Weights of a small GPT-style language model, trained from scratch on English Wikipedia.
Training: a variant of SOAP for these matrices, 913M tokens.
Each number is 50 + 10 x the weight over its row's rms, rounded and kept within 0 to 99. Layers, rows and columns count from 0. The size before them is the row's rms in percent of the matrix's.

# layer 6 MLP up, 1536x768, rms 0.0619, rows 0-144, columns 192-239
112:37 59 45 53 46 51 53 58 58 56 40 64 38 54 39 47 46 63 59 40 32 76 52 61 52 41 40 39 52 46 48 63 56 63 49 41 42 48 32 63 33 78 53 61 53 48 45 60
107:49 52 40 78 39 64 60 60 49 54 62 44 49 55 57 47 57 45 50 49 24 54 41 30 62 52 56 53 41 56 56 54 45 48 62 53 38 69 42 56 56 34 33 47 53 54 64 53
099:61 42 64 67 46 33 47 42 55 50 53 55 49 43 49 55 56 51 45 48 59 25 56 50 73 44 34 60 50 56 54 49 38 51 21 52 45 35 39 51 41 52 55 69 60 52 64 48
097:49 60 56 44 63 55 17 35 47 54 43 31 55 34 38 41 50 57 60 46 59 44 53 60 45 33 44 62 48 45 57 37 44 51 50 60 59 47 39 44 57 59 61 59 50 85 65 54
098:40 44 41 36 31 52 62 42 42 48 46 54 36 58 58 63 37 64 60 50 70 55 55 54 42 58 41 50 58 59 54 53 46 59 68 57 36 50 45 58 37 68 56 54 55 52 60 44
097:52 44 52 48 49 56 46 56 23 54 54 58 56 46 45 46 40 43 44 59 55 33 53 57 53 51 56 49 46 45 49 58 46 42 36 49 44 52 68 50 47 59 47 61 38 41 41 57
092:50 77 57 54 34 39 42 41 45 45 44 63 60 43 59 42 50 44 31 46 49 46 56 61 47 59 63 60 35 48 51 51 50 46 59 41 51 50 52 68 34 61 44 50 55 48 52 50
096:44 48 48 51 53 44 29 61 55 51 57 46 54 42 27 50 47 50 33 44 36 62 52 68 50 52 45 42 66 57 53 58 63 41 52 47 65 38 46 64 48 28 52 47 55 31 53 60
101:56 44 51 51 12 66 65 56 43 37 46 51 47 43 38 62 47 63 40 48 45 26 47 54 49 29 48 33 48 59 49 48 49 35 39 67 57 59 46 65 50 54 49 50 38 49 60 57
104:36 44 50 52 43 54 41 34 50 50 63 46 67 50 48 46 43 54 50 49 36 70 66 33 48 52 71 40 42 57 42 54 47 49 62 15 46 47 46 45 46 58 55 59 49 60 61 58
099:44 39 40 38 55 67 61 40 56 60 37 37 47 45 44 47 56 40 54 58 41 45 58 48 52 65 41 59 47 54 68 40 52 75 48 49 72 34 55 45 43 42 53 42 49 36 35 34
094:57 47 43 60 49 43 35 52 57 49 42 40 46 46 45 49 44 60 49 54 44 38 38 35 45 42 57 44 58 67 50 43 43 45 31 26 68 47 28 48 57 33 41 58 50 57 47 65
101:59 58 51 58 52 69 59 53 39 57 45 53 59 55 44 56 49 60 42 69 48 55 57 52 48 56 47 42 47 46 40 57 50 60 50 51 35 50 44 47 53 59 60 53 46 46 62 45
099:57 51 53 55 46 36 53 53 52 50 61 65 46 38 57 59 48 63 45 57 29 60 51 45 56 49 58 65 49 52 48 40 55 56 44 44 61 58 44 52 43 55 47 57 47 40 51 45
097:37 67 23 60 55 33 36 60 51 47 50 39 41 53 65 41 50 51 41 41 48 53 47 52 45 52 44 27 49 44 63 54 52 58 59 48 50 36 44 37 47 35 51 57 39 44 50 31
100:42 51 33 71 59 61 50 39 56 20 33 60 29 25 67 54 34 52 53 58 56 54 32 48 49 35 70 44 47 63 54 39 56 59 52 55 43 35 39 50 59 53 53 29 43 41 49 53
094:41 52 55 51 34 56 54 52 49 65 72 49 55 47 53 35 55 61 49 47 55 44 47 43 48 48 34 48 44 45 42 45 60 60 65 65 35 46 40 49 53 62 48 52 60 49 44 57
095:40 42 47 43 63 55 43 46 52 68 34 56 64 32 42 46 58 57 43 68 48 40 58 57 39 66 39 51 58 65 46 66 64 47 43 59 49 44 43 63 42 55 42 47 47 66 45 42
095:32 50 52 45 56 54 52 55 49 41 45 38 61 52 54 66 51 62 54 65 40 61 42 43 45 34 52 63 52 57 56 49 47 51 65 53 39 43 46 34 51 54 41 63 45 42 48 61
099:39 33 50 47 75 48 62 60 42 63 67 52 48 77 48 52 57 48 57 48 38 49 45 51 45 46 38 61 57 34 48 36 39 52 52 57 39 60 35 52 48 52 38 50 57 56 50 54
099:50 57 42 58 51 46 53 33 63 57 60 43 53 41 40 48 47 68 61 36 69 58 54 66 66 33 53 47 64 48 48 57 69 39 70 52 54 55 54 59 54 60 39 43 49 37 40 43
095:58 51 55 59 50 55 47 48 61 62 46 48 58 57 46 35 35 49 37 53 49 55 63 37 52 45 60 48 44 54 44 53 50 44 46 40 45 50 55 45 70 50 49 61 58 43 56 43
115:54 53 49 43 67 53 48 59 47 51 53 52 53 65 49 26 41 52 59 57 40 59 74 39 57 53 48 64 51 43 40 49 66 54 40 81 48 55 58 50 52 43 47 39 50 47 65 56
094:35 37 32 44 59 36 52 51 38 51 59 35 61 36 48 57 77 51 45 36 48 42 53 51 57 43 43 55 43 56 42 51 51 72 54 47 53 49 60 40 41 47 43 48 53 42 49 47
100:70 71 56 41 51 40 48 44 60 58 56 39 58 45 37 59 45 43 41 51 37 61 72 32 48 51 41 35 41 45 54 61 42 54 45 49 46 61 53 57 54 67 46 47 55 52 54 40
097:58 49 67 56 46 55 57 49 56 59 46 56 47 63 58 30 48 57 61 51 43 42 45 52 59 42 53 51 40 56 38 33 45 56 66 52 57 53 58 62 48 41 59 60 51 48 49 61
104:67 59 51 46 44 67 60 60 58 51 53 60 49 51 57 54 77 44 49 68 54 44 38 30 55 52 71 50 40 44 45 58 39 64 44 48 47 43 54 36 40 57 58 40 49 46 54 49
100:64 47 47 46 59 58 46 48 58 47 70 58 48 40 55 49 54 32 51 52 31 54 38 67 56 75 51 48 46 56 56 38 53 39 40 51 46 45 43 56 54 45 54 37 48 49 47 49
103:55 55 48 35 53 58 67 56 47 67 68 55 50 56 57 27 51 54 47 66 27 49 65 38 47 45 39 51 55 51 52 35 54 82 59 55 51 67 61 51 43 40 62 63 42 54 40 42
104:45 49 48 44 59 41 60 74 49 56 68 42 63 49 40 42 56 52 43 46 46 52 63 42 53 52 52 51 39 39 50 71 43 72 41 61 41 48 33 56 51 48 47 64 53 34 40 55
097:74 67 41 59 54 46 54 20 44 62 51 45 70 44 43 50 46 58 48 44 64 41 64 45 50 62 53 64 53 61 36 46 59 46 61 34 35 57 67 39 54 66 40 38 68 58 60 70
096:60 40 59 39 35 62 46 59 48 59 48 38 57 46 51 45 42 54 42 54 56 59 56 55 38 37 29 56 52 28 57 44 54 45 34 62 45 45 61 48 58 70 65 54 42 48 40 41
098:42 40 33 40 31 54 45 37 53 36 55 54 48 36 49 51 47 45 45 60 61 49 56 51 67 65 55 63 43 47 54 41 62 41 51 58 46 46 50 51 46 60 48 60 44 58 48 58
101:61 31 51 44 49 46 39 32 42 57 49 57 59 57 61 41 62 60 47 47 56 52 49 56 39 42 43 57 45 60 36 61 47 50 46 36 55 52 54 48 58 37 40 36 49 60 43 49
099:37 51 53 60 44 43 29 41 48 52 35 49 74 42 44 33 41 30 58 58 55 47 46 57 30 52 43 50 59 45 47 45 41 36 48 50 42 36 47 44 54 44 30 57 44 61 54 40
097:67 50 46 53 57 58 46 44 47 44 42 65 31 52 35 57 52 59 52 46 39 40 55 40 50 61 51 58 38 58 49 43 46 45 46 52 56 43 49 72 35 66 48 40 33 45 50 55
096:30 61 46 59 52 41 51 52 60 62 61 53 42 39 55 51 47 37 57 59 48 46 53 31 67 58 51 34 51 64 55 51 56 60 39 43 48 45 57 60 57 40 41 49 45 58 55 48
101:35 58 48 40 55 52 52 42 55 59 58 45 44 55 46 58 54 38 50 43 39 54 41 30 63 39 54 60 64 56 64 39 68 46 62 47 53 59 48 60 57 42 60 45 34 63 53 40
098:51 48 48 61 39 36 58 43 60 69 59 47 48 38 63 45 61 46 46 60 38 58 33 40 51 52 70 56 48 55 61 60 44 42 44 53 76 52 43 48 38 44 41 52 56 65 52 37
099:53 50 46 46 58 38 55 56 48 43 44 51 49 62 40 59 42 53 51 49 59 49 58 44 64 36 38 52 42 53 42 45 64 43 50 58 44 35 32 40 36 50 60 42 36 54 43 56
098:55 50 46 34 51 37 61 67 62 38 57 46 71 48 62 55 41 35 54 49 52 72 55 70 47 29 68 44 43 45 43 33 55 52 44 61 51 33 43 51 50 73 64 39 54 65 62 48
103:38 57 47 74 48 63 57 49 27 38 41 45 51 41 30 51 39 58 58 55 39 66 58 53 59 49 51 67 63 40 40 56 54 64 47 47 47 52 62 37 60 64 61 61 63 42 55 40
098:42 56 54 46 42 48 26 67 66 39 41 45 39 54 46 34 42 43 51 55 61 52 64 65 45 37 62 53 72 50 41 51 48 40 58 64 57 58 54 59 50 22 50 38 56 35 47 41
096:50 55 30 56 50 30 52 34 36 47 57 46 59 43 52 57 49 42 33 71 45 51 45 52 63 55 46 54 44 56 63 38 44 42 39 55 53 64 51 39 37 40 53 31 63 38 61 66
099:62 34 34 51 41 48 55 58 50 62 60 61 50 38 44 74 66 42 45 42 42 52 47 37 27 44 53 60 61 35 44 54 45 42 64 47 30 41 58 51 31 56 44 44 47 65 42 60
099:44 48 73 40 60 65 50 48 36 58 76 60 47 43 43 53 49 37 57 56 72 48 57 41 45 47 57 41 48 45 59 59 35 35 44 63 32 54 35 58 35 56 52 38 58 52 61 45
094:52 50 51 29 43 43 43 57 40 39 41 46 46 38 47 40 55 60 52 33 26 55 55 48 53 43 42 51 57 57 39 53 29 47 52 52 54 51 33 43 41 60 43 44 54 56 50 22
096:34 68 50 59 46 49 48 48 56 59 52 46 48 66 53 54 70 44 41 43 58 42 44 64 45 45 56 42 49 53 50 49 52 47 47 51 40 53 51 41 55 51 67 54 60 49 60 57
101:59 33 53 56 34 54 46 49 52 32 49 43 26 45 42 42 60 38 55 65 39 60 41 36 55 55 45 53 45 38 57 41 39 57 44 57 54 34 55 28 55 46 59 70 49 41 48 64
098:33 47 29 39 61 51 58 46 51 37 46 40 44 51 55 47 45 46 40 38 42 49 47 55 60 38 46 45 48 53 52 48 53 43 65 60 57 51 56 46 29 32 56 55 58 41 43 27
095:45 38 58 58 37 56 38 54 39 70 50 47 45 55 47 51 58 42 53 57 69 51 54 75 58 36 62 31 63 61 61 40 55 60 52 50 52 44 47 59 45 39 56 46 60 61 47 48
099:65 57 44 55 50 53 45 42 29 66 47 47 64 49 51 56 54 47 42 63 45 51 53 61 36 48 33 45 51 44 51 56 51 41 58 53 42 49 52 38 50 50 67 58 32 39 54 37
099:35 49 50 54 53 54 62 37 64 52 50 35 32 39 44 67 48 64 37 44 45 45 45 49 27 47 45 42 49 69 68 57 59 55 44 40 53 50 63 47 66 42 62 47 55 41 57 48
101:64 38 46 50 59 54 38 42 53 55 49 44 64 51 44 43 43 54 58 45 43 47 50 67 37 59 49 47 68 50 52 47 32 44 58 70 29 37 44 50 52 52 51 55 65 45 58 47
092:31 69 43 58 46 31 54 62 48 62 39 38 45 63 43 64 49 45 44 48 49 55 45 57 36 35 46 43 40 62 40 61 40 50 46 36 57 40 45 48 42 55 23 59 48 54 53 53
101:48 50 46 45 58 71 44 50 54 59 56 61 57 54 58 40 56 39 49 42 37 67 38 44 48 52 45 57 40 42 57 60 43 39 51 38 39 33 36 46 48 50 48 48 39 42 56 61
095:32 57 43 62 44 45 35 64 50 52 39 47 50 57 31 54 61 66 47 33 39 48 36 47 62 40 50 48 60 49 46 51 45 49 44 43 37 65 49 43 38 39 45 51 22 55 51 60
097:61 55 51 55 49 72 60 44 57 57 44 56 54 46 51 60 27 53 49 39 59 44 43 50 51 46 44 60 59 45 34 65 46 37 49 50 50 56 52 70 51 49 51 51 44 50 39 55
102:39 57 50 46 52 33 65 46 57 25 55 56 42 56 57 58 48 61 47 40 28 35 52 40 47 55 45 49 60 52 41 63 74 43 42 41 48 44 36 41 45 51 48 58 44 42 47 37
102:48 53 49 46 35 53 55 45 63 64 47 48 54 53 69 57 46 37 49 53 53 57 49 61 33 46 56 64 28 44 56 44 55 56 62 43 61 46 33 69 56 40 62 57 59 50 45 59
101:44 55 63 56 37 58 48 51 42 53 40 60 42 47 57 59 46 54 54 51 47 49 63 49 49 46 47 70 61 59 62 62 46 42 43 69 41 44 45 47 54 73 59 54 56 51 76 56
099:48 47 66 57 37 50 57 65 27 45 47 39 64 63 49 48 33 48 47 48 37 58 44 63 49 54 58 44 36 53 48 29 72 50 39 53 62 34 46 61 36 48 48 58 49 57 68 37
100:46 31 64 43 44 49 44 60 52 50 43 73 68 47 60 44 59 44 71 53 63 60 64 32 46 54 42 49 58 63 61 59 56 41 54 56 50 55 61 43 56 30 51 48 54 53 51 67
098:61 23 40 48 42 41 50 52 40 42 68 45 68 61 66 62 54 57 56 58 45 53 56 65 39 49 60 69 49 35 55 42 51 51 55 36 63 41 48 51 60 37 55 47 56 33 51 48
095:39 41 59 49 70 42 33 33 49 56 49 35 52 42 59 46 46 44 57 47 45 58 43 57 55 29 70 51 68 66 35 57 42 75 62 61 41 45 48 52 44 45 66 57 48 47 40 49
099:65 65 54 50 47 56 52 26 40 52 61 57 50 42 41 74 56 53 44 42 51 66 51 48 65 53 55 51 51 63 58 45 64 47 47 48 50 45 49 39 40 44 43 39 47 36 63 54
095:40 61 52 70 40 49 56 44 47 62 66 63 76 35 41 42 38 59 56 47 48 48 38 55 57 50 33 47 47 60 48 67 60 59 41 72 38 42 42 55 54 49 52 50 46 44 48 52
104:36 56 60 70 42 48 39 50 51 56 54 61 45 47 54 56 33 52 51 49 71 55 47 75 57 50 35 56 47 60 68 46 54 78 45 49 39 44 51 52 58 55 42 64 45 52 41 58
096:31 50 44 49 59 40 54 58 52 40 49 55 37 39 36 58 37 58 64 56 50 68 52 65 69 57 41 29 42 38 38 41 48 59 72 53 38 44 54 50 41 40 55 52 43 34 44 47
102:51 47 57 58 57 44 44 53 71 36 60 31 41 43 50 35 74 53 51 64 36 50 40 40 54 39 68 69 44 56 40 35 48 39 43 69 31 45 57 45 41 62 33 54 50 32 42 45
098:62 57 42 62 33 67 62 45 40 45 41 65 58 61 41 41 41 53 51 63 45 51 39 50 54 28 57 58 47 57 48 50 67 42 24 46 63 53 54 48 39 44 52 72 32 58 51 52
099:52 58 51 62 48 58 47 47 46 41 47 50 52 48 36 56 35 49 51 62 36 14 51 52 56 42 38 59 63 42 55 57 64 51 42 36 54 43 37 39 42 59 44 43 42 52 45 51
089:61 80 47 49 56 60 37 49 46 52 50 62 58 42 53 71 47 54 48 56 53 62 56 47 56 54 58 49 52 24 42 51 41 30 45 55 45 62 46 42 59 29 46 38 54 55 54 39
100:62 49 50 70 42 54 53 56 42 41 26 64 52 66 58 44 49 38 46 60 41 35 59 55 50 49 53 55 65 53 55 45 62 53 53 51 41 41 48 58 40 57 57 51 63 51 44 47
099:53 46 52 40 35 50 37 41 55 44 52 35 48 61 51 45 54 44 65 56 60 59 42 46 35 37 44 51 36 30 47 54 43 30 49 57 54 56 49 56 45 47 49 42 28 62 43 46
101:56 49 46 60 57 63 59 55 38 45 55 49 46 59 45 54 64 47 53 57 53 38 54 63 46 47 56 52 73 55 56 44 62 55 55 30 52 48 69 60 56 52 40 62 42 64 47 51
096:60 45 49 56 55 34 50 50 42 57 56 51 36 67 50 48 56 59 48 40 55 69 58 21 52 64 58 47 42 48 61 41 41 46 55 48 46 69 53 53 40 45 47 46 42 45 63 60
095:64 52 58 50 46 52 56 41 44 55 57 38 43 56 51 63 34 42 49 24 53 43 58 42 58 65 35 59 68 54 41 63 44 40 59 51 55 49 46 65 53 55 76 62 48 70 58 39
101:55 43 46 52 50 56 45 46 58 57 41 43 49 50 52 48 49 67 52 38 38 59 40 55 58 56 45 58 53 71 58 34 56 43 42 61 54 58 68 59 54 55 55 50 43 46 61 60
094:56 35 52 50 58 41 71 55 57 57 31 58 54 25 48 58 72 64 49 45 56 59 58 67 46 28 64 39 65 47 50 58 62 40 49 60 53 62 64 47 39 60 56 54 51 69 56 30
097:49 41 81 36 59 40 48 45 72 37 63 46 58 42 51 55 44 46 26 65 51 57 50 35 37 64 53 40 48 59 56 54 33 40 58 49 47 58 36 62 44 47 52 54 64 44 43 51
097:65 62 55 63 61 59 52 50 31 76 54 57 39 40 40 48 51 58 36 37 64 62 48 66 54 42 41 32 42 65 42 39 36 51 71 45 64 48 55 47 55 54 42 38 57 47 50 33
097:50 37 54 36 55 53 47 54 55 30 56 49 54 21 53 63 62 44 46 31 45 27 55 66 44 58 61 41 65 59 60 51 43 53 50 54 50 47 53 40 44 30 33 46 53 46 43 42
103:62 49 56 50 31 46 40 50 34 39 46 36 47 48 40 46 50 51 42 47 63 53 44 36 54 57 41 42 53 52 51 53 41 67 45 33 52 65 45 43 52 63 43 60 49 49 61 57
097:55 44 37 45 50 48 44 51 49 51 65 57 29 41 61 44 41 56 49 44 48 54 60 50 56 62 59 45 54 50 47 53 52 48 53 28 49 42 44 57 52 51 72 68 58 50 62 55
094:56 50 45 38 62 44 53 50 55 56 45 58 39 57 65 46 68 66 39 38 45 55 38 42 53 49 52 62 56 46 34 53 53 56 47 54 41 57 50 57 66 32 40 42 65 49 33 62
102:37 42 54 37 55 46 51 55 47 55 58 48 48 50 69 53 55 53 35 75 49 35 43 55 54 69 60 42 38 48 73 44 22 53 48 41 48 47 57 40 37 54 53 49 47 52 67 68
103:43 51 60 48 51 48 62 52 55 42 57 47 52 50 53 57 46 52 72 58 52 49 39 42 61 48 61 64 52 53 50 60 45 22 45 52 43 45 71 65 49 49 40 57 47 66 53 39
108:52 49 67 45 50 42 39 60 51 44 43 70 41 46 54 41 43 41 45 57 61 48 72 32 48 45 58 59 47 52 40 65 36 56 49 55 40 40 34 68 43 57 37 50 35 62 49 37
094:38 57 50 38 55 36 50 58 34 61 27 54 50 35 45 52 53 54 52 56 62 54 27 43 40 35 53 54 38 59 34 40 49 51 51 47 37 57 58 43 55 41 55 59 60 50 62 69
099:50 48 55 46 45 45 43 39 44 49 54 50 34 51 61 41 60 64 47 47 61 61 49 57 54 43 83 59 46 44 55 40 40 44 68 51 46 53 44 33 43 47 38 46 47 60 57 60
106:60 41 60 52 51 56 48 47 34 47 58 54 49 52 54 52 47 48 58 38 59 52 46 52 33 59 57 53 52 56 41 55 52 54 67 45 54 42 42 42 49 33 70 57 36 44 36 46
109:50 54 63 51 41 58 50 46 59 72 62 58 44 40 37 53 70 46 57 52 53 51 54 52 59 54 59 15 56 57 55 44 62 36 48 43 51 41 52 48 45 42 44 41 66 54 44 42
098:41 58 57 56 68 21 44 55 31 40 51 54 45 48 63 36 48 56 32 50 61 55 53 54 49 49 34 73 72 65 55 51 42 50 44 57 61 61 47 60 47 55 50 61 54 66 20 46
103:46 43 56 28 81 48 47 48 42 42 43 55 48 49 76 66 34 70 54 52 55 43 48 44 59 59 52 51 66 61 46 64 46 44 45 64 55 47 34 38 53 42 65 60 35 45 55 43
105:46 51 62 50 52 51 43 45 59 45 66 72 51 38 48 32 43 46 47 46 39 58 44 60 42 48 51 64 47 54 40 51 42 64 58 59 55 58 64 53 41 40 51 49 51 58 56 43
096:58 52 55 44 42 45 58 42 42 43 43 49 17 56 51 51 48 51 57 41 73 56 56 52 48 50 51 45 46 45 52 34 40 42 62 64 58 62 53 58 57 47 49 49 47 62 49 56
094:49 46 46 52 69 57 50 66 33 57 63 48 52 37 56 39 53 61 47 51 46 61 59 42 50 39 43 51 53 48 55 38 42 53 65 52 42 48 47 58 55 38 60 55 41 40 48 52
098:61 45 48 44 45 53 48 47 48 46 40 66 64 43 63 57 34 45 49 64 56 54 45 54 56 41 58 36 59 65 39 54 58 41 36 54 63 60 56 29 47 48 49 51 60 62 52 51
091:55 34 69 49 62 51 31 56 37 55 56 44 55 61 72 62 54 48 47 55 35 54 55 65 48 48 42 44 29 40 39 65 66 46 55 61 34 54 62 69 52 58 45 44 44 36 27 48
112:57 54 56 37 41 45 43 59 50 56 51 51 56 56 69 43 56 58 36 53 53 39 62 37 52 51 46 41 49 55 56 52 46 33 52 35 41 49 45 67 65 52 43 49 42 70 42 45
091:44 56 62 40 50 43 45 54 39 39 59 54 61 55 57 45 60 57 54 66 50 47 35 40 34 55 57 38 23 43 39 54 39 57 58 38 53 46 52 58 33 47 62 53 33 62 40 38
104:57 39 54 53 49 67 41 68 53 56 37 40 46 62 37 45 36 38 43 54 34 44 49 60 39 36 49 55 39 48 46 60 71 69 62 43 60 59 66 62 48 50 27 41 51 60 70 37
097:49 62 42 41 48 68 44 59 49 53 43 73 54 53 45 48 50 69 62 42 40 46 61 48 62 39 34 37 50 58 37 58 62 58 51 54 67 55 45 72 51 27 43 39 58 64 54 41
098:38 42 57 41 34 42 54 42 48 47 62 80 49 50 43 58 75 29 54 57 55 40 46 49 30 37 54 51 54 54 40 36 48 50 44 69 55 59 44 47 61 40 44 48 65 32 53 45
094:38 55 34 58 62 51 40 44 38 43 64 69 64 45 57 43 41 75 47 44 55 54 57 39 46 73 46 49 57 65 47 45 44 53 63 58 55 38 58 51 35 62 49 51 58 69 76 61
100:61 55 31 53 25 72 52 43 53 56 69 55 41 43 34 50 42 56 51 57 60 40 42 49 41 59 36 56 65 55 47 56 53 51 53 46 57 52 55 49 70 54 60 52 44 32 29 57
099:46 62 47 53 44 43 46 49 50 52 48 53 48 53 50 60 53 46 56 55 54 42 52 43 54 46 65 39 39 52 34 46 47 45 70 46 41 64 50 42 62 41 42 36 63 39 47 44
098:51 67 44 52 46 46 33 52 56 53 52 50 56 44 32 52 56 64 48 52 62 49 51 62 50 52 50 44 38 40 33 47 40 56 39 40 36 49 57 51 64 62 62 57 71 39 60 52
101:56 30 48 41 52 51 57 60 50 43 39 53 41 51 51 48 49 52 53 36 48 36 43 64 44 54 54 59 44 55 44 39 58 54 59 30 54 46 47 56 63 59 51 36 42 48 64 60
095:53 49 52 54 46 68 60 71 66 56 47 36 53 56 52 51 55 47 35 57 52 44 61 54 45 36 68 61 51 48 55 37 43 44 49 39 43 57 45 51 53 56 48 47 48 59 63 50
098:38 47 53 39 49 47 53 51 60 44 61 62 68 42 76 44 38 53 52 63 68 50 54 49 54 67 50 28 56 49 47 65 54 48 50 58 52 60 43 52 53 46 37 68 49 47 48 70
096:54 52 43 48 53 47 42 38 42 41 51 61 49 55 51 37 44 56 66 42 50 65 43 70 51 54 53 69 56 53 55 41 32 66 54 58 47 54 54 55 45 59 64 39 50 42 47 42
096:32 51 44 53 31 51 41 59 47 44 60 58 57 61 41 64 68 45 53 40 57 49 56 23 32 45 56 43 43 42 38 48 49 55 58 59 46 58 44 62 33 52 30 44 35 60 33 59
103:71 55 46 36 56 32 39 43 48 56 45 50 65 53 50 40 36 57 54 39 49 52 54 51 50 46 46 78 32 43 37 52 40 40 52 43 51 43 73 52 43 46 58 49 57 50 43 46
098:57 48 46 44 58 70 59 44 44 48 37 51 51 46 41 55 35 48 43 53 57 65 49 59 54 60 52 64 52 44 53 37 41 49 48 46 69 42 44 54 66 38 53 43 57 51 46 47
095:40 61 74 45 34 62 50 37 53 45 57 39 39 52 61 46 36 43 61 42 41 59 51 60 58 45 64 54 49 67 48 29 53 56 38 46 40 48 36 51 46 63 73 39 48 61 49 44
098:53 57 45 42 46 42 41 38 48 42 37 51 44 51 45 47 52 34 52 51 64 56 38 50 41 46 47 58 50 59 64 56 39 79 54 65 49 36 60 34 61 39 49 67 57 42 70 59
101:46 58 50 27 47 59 46 45 43 46 57 59 46 46 51 47 60 52 83 63 50 67 45 50 54 48 56 71 53 46 45 67 53 61 54 42 58 54 43 52 44 38 51 60 61 49 59 49
096:48 56 47 43 54 61 34 41 55 58 53 40 39 52 40 57 50 60 51 60 47 35 60 44 38 52 53 52 52 50 38 39 45 57 45 64 53 55 59 68 57 37 53 61 69 53 50 40
099:48 42 47 67 60 52 59 45 56 52 33 61 62 31 49 58 54 39 54 48 45 43 36 62 48 53 48 47 45 54 36 63 82 50 45 61 46 37 48 47 40 60 55 55 45 41 38 69
099:51 50 49 40 70 51 55 38 39 35 49 48 35 57 56 62 62 49 40 53 30 50 45 44 42 49 53 59 45 38 62 30 62 29 49 47 31 47 54 51 49 56 64 58 45 64 36 33
097:61 52 38 49 30 51 46 48 66 62 56 56 68 44 53 35 48 63 63 48 66 49 60 26 43 45 79 58 36 48 69 55 56 32 47 48 43 45 35 50 41 46 60 42 54 63 51 59
099:61 41 44 49 57 40 47 43 62 44 56 35 57 38 57 58 56 62 49 45 56 46 48 33 36 32 46 34 61 50 53 46 66 46 47 58 43 42 49 53 68 51 40 50 81 32 42 43
101:62 36 57 48 61 43 62 30 61 45 48 52 39 42 56 45 30 65 41 51 46 51 56 37 59 63 47 36 47 40 42 53 37 46 44 60 56 61 56 49 31 43 42 46 41 47 48 32
100:51 59 52 59 49 60 60 48 48 51 41 56 59 48 63 53 48 33 51 49 32 47 44 56 64 54 51 36 33 42 28 35 53 52 35 69 49 46 52 51 37 45 41 50 54 50 56 51
102:53 51 40 65 40 65 46 65 44 48 23 37 44 55 51 43 56 38 32 46 42 49 58 67 55 67 71 47 50 51 56 60 42 57 65 58 41 40 60 35 30 51 38 57 57 60 42 65
099:53 48 68 29 50 61 66 46 63 51 44 52 52 68 53 26 58 59 59 45 33 44 47 55 52 52 47 41 54 53 45 62 61 47 53 48 50 50 40 66 56 43 46 59 63 54 45 54
098:57 58 58 29 45 50 63 46 54 67 54 53 58 61 84 64 50 55 41 53 57 51 66 52 48 56 64 53 36 44 61 57 54 40 46 62 49 54 32 67 38 67 48 62 45 40 34 48
098:60 62 43 50 63 60 36 49 48 54 48 54 42 37 49 47 46 64 62 42 29 68 62 51 37 53 45 59 50 53 35 51 44 33 58 69 66 64 54 55 48 23 70 46 52 63 49 49
098:55 50 46 69 49 56 42 57 48 39 46 41 60 39 30 49 55 47 40 54 55 54 52 27 42 54 44 45 52 46 51 58 55 55 41 46 52 39 33 49 51 36 42 44 65 52 53 44
094:52 54 56 31 41 57 48 55 46 56 37 52 62 46 50 60 49 60 52 43 26 64 45 31 64 53 52 58 46 38 50 51 57 59 52 41 72 42 41 56 34 49 51 46 59 66 45 61
099:69 53 47 47 56 40 58 46 48 63 51 50 52 70 30 73 48 58 62 39 45 36 64 44 40 54 53 46 35 47 65 73 45 51 60 49 46 57 60 55 63 48 56 42 52 53 32 48
098:48 43 32 45 52 41 47 48 31 55 45 43 46 35 51 38 41 47 61 35 26 43 35 57 29 45 59 53 62 63 45 39 51 49 56 52 50 44 51 56 31 52 36 61 46 55 59 54
096:53 38 58 37 64 53 49 47 38 49 47 57 55 44 46 34 48 56 56 41 63 44 67 65 50 47 57 51 51 59 61 57 54 39 62 45 42 48 59 49 45 47 31 64 40 55 48 52
103:49 61 50 51 49 26 50 51 55 46 46 58 56 53 39 42 49 39 65 43 59 47 72 53 36 52 47 35 48 48 51 60 66 57 37 45 62 70 42 49 55 56 71 39 49 46 50 48
098:34 35 28 54 80 39 52 53 48 54 36 52 55 47 55 61 58 56 45 53 54 55 49 61 41 56 55 48 48 73 45 72 41 47 56 64 51 54 49 49 44 33 49 49 58 43 39 62
097:44 43 40 68 46 36 61 52 39 55 53 59 39 40 63 51 40 31 40 58 36 40 60 48 38 56 45 64 53 57 45 54 53 65 60 46 51 63 49 40 61 39 44 48 52 47 71 32
101:34 63 53 61 45 47 52 52 48 36 56 55 44 48 48 47 47 49 38 45 37 73 75 56 52 57 70 44 58 56 47 38 41 48 53 52 54 45 31 43 52 76 59 53 48 45 34 51
101:29 48 52 47 52 61 60 28 45 34 38 42 43 45 51 41 52 38 57 70 57 37 45 51 47 35 59 68 41 41 52 40 52 49 60 53 59 52 57 58 45 39 63 32 43 58 40 49
106:48 37 62 48 48 61 47 34 36 45 60 43 42 52 54 32 54 60 54 56 52 54 60 36 51 56 58 39 53 33 47 56 56 41 46 47 78 58 53 39 60 40 66 54 60 53 55 49
094:51 60 49 47 41 57 64 51 48 64 48 42 40 34 52 31 62 57 55 43 40 27 61 49 60 64 54 52 47 59 57 59 63 54 41 57 48 50 52 44 56 45 47 54 51 48 54 65
098:61 51 43 45 40 57 49 70 51 41 59 53 49 58 55 43 24 48 39 37 60 38 63 61 55 56 36 45 48 35 32 52 62 63 57 38 56 57 40 56 40 66 58 54 33 43 51 72
100:52 50 60 56 46 61 47 43 60 40 67 47 47 48 53 48 46 35 54 40 80 44 51 52 61 55 53 55 47 59 54 34 63 50 43 50 41 35 55 59 34 59 55 51 48 38 70 38
105:52 56 51 54 45 54 71 47 47 44 28 53 43 59 41 41 42 53 46 54 53 48 65 46 44 49 58 60 55 46 55 55 49 64 44 41 53 53 40 64 59 51 62 43 48 49 59 24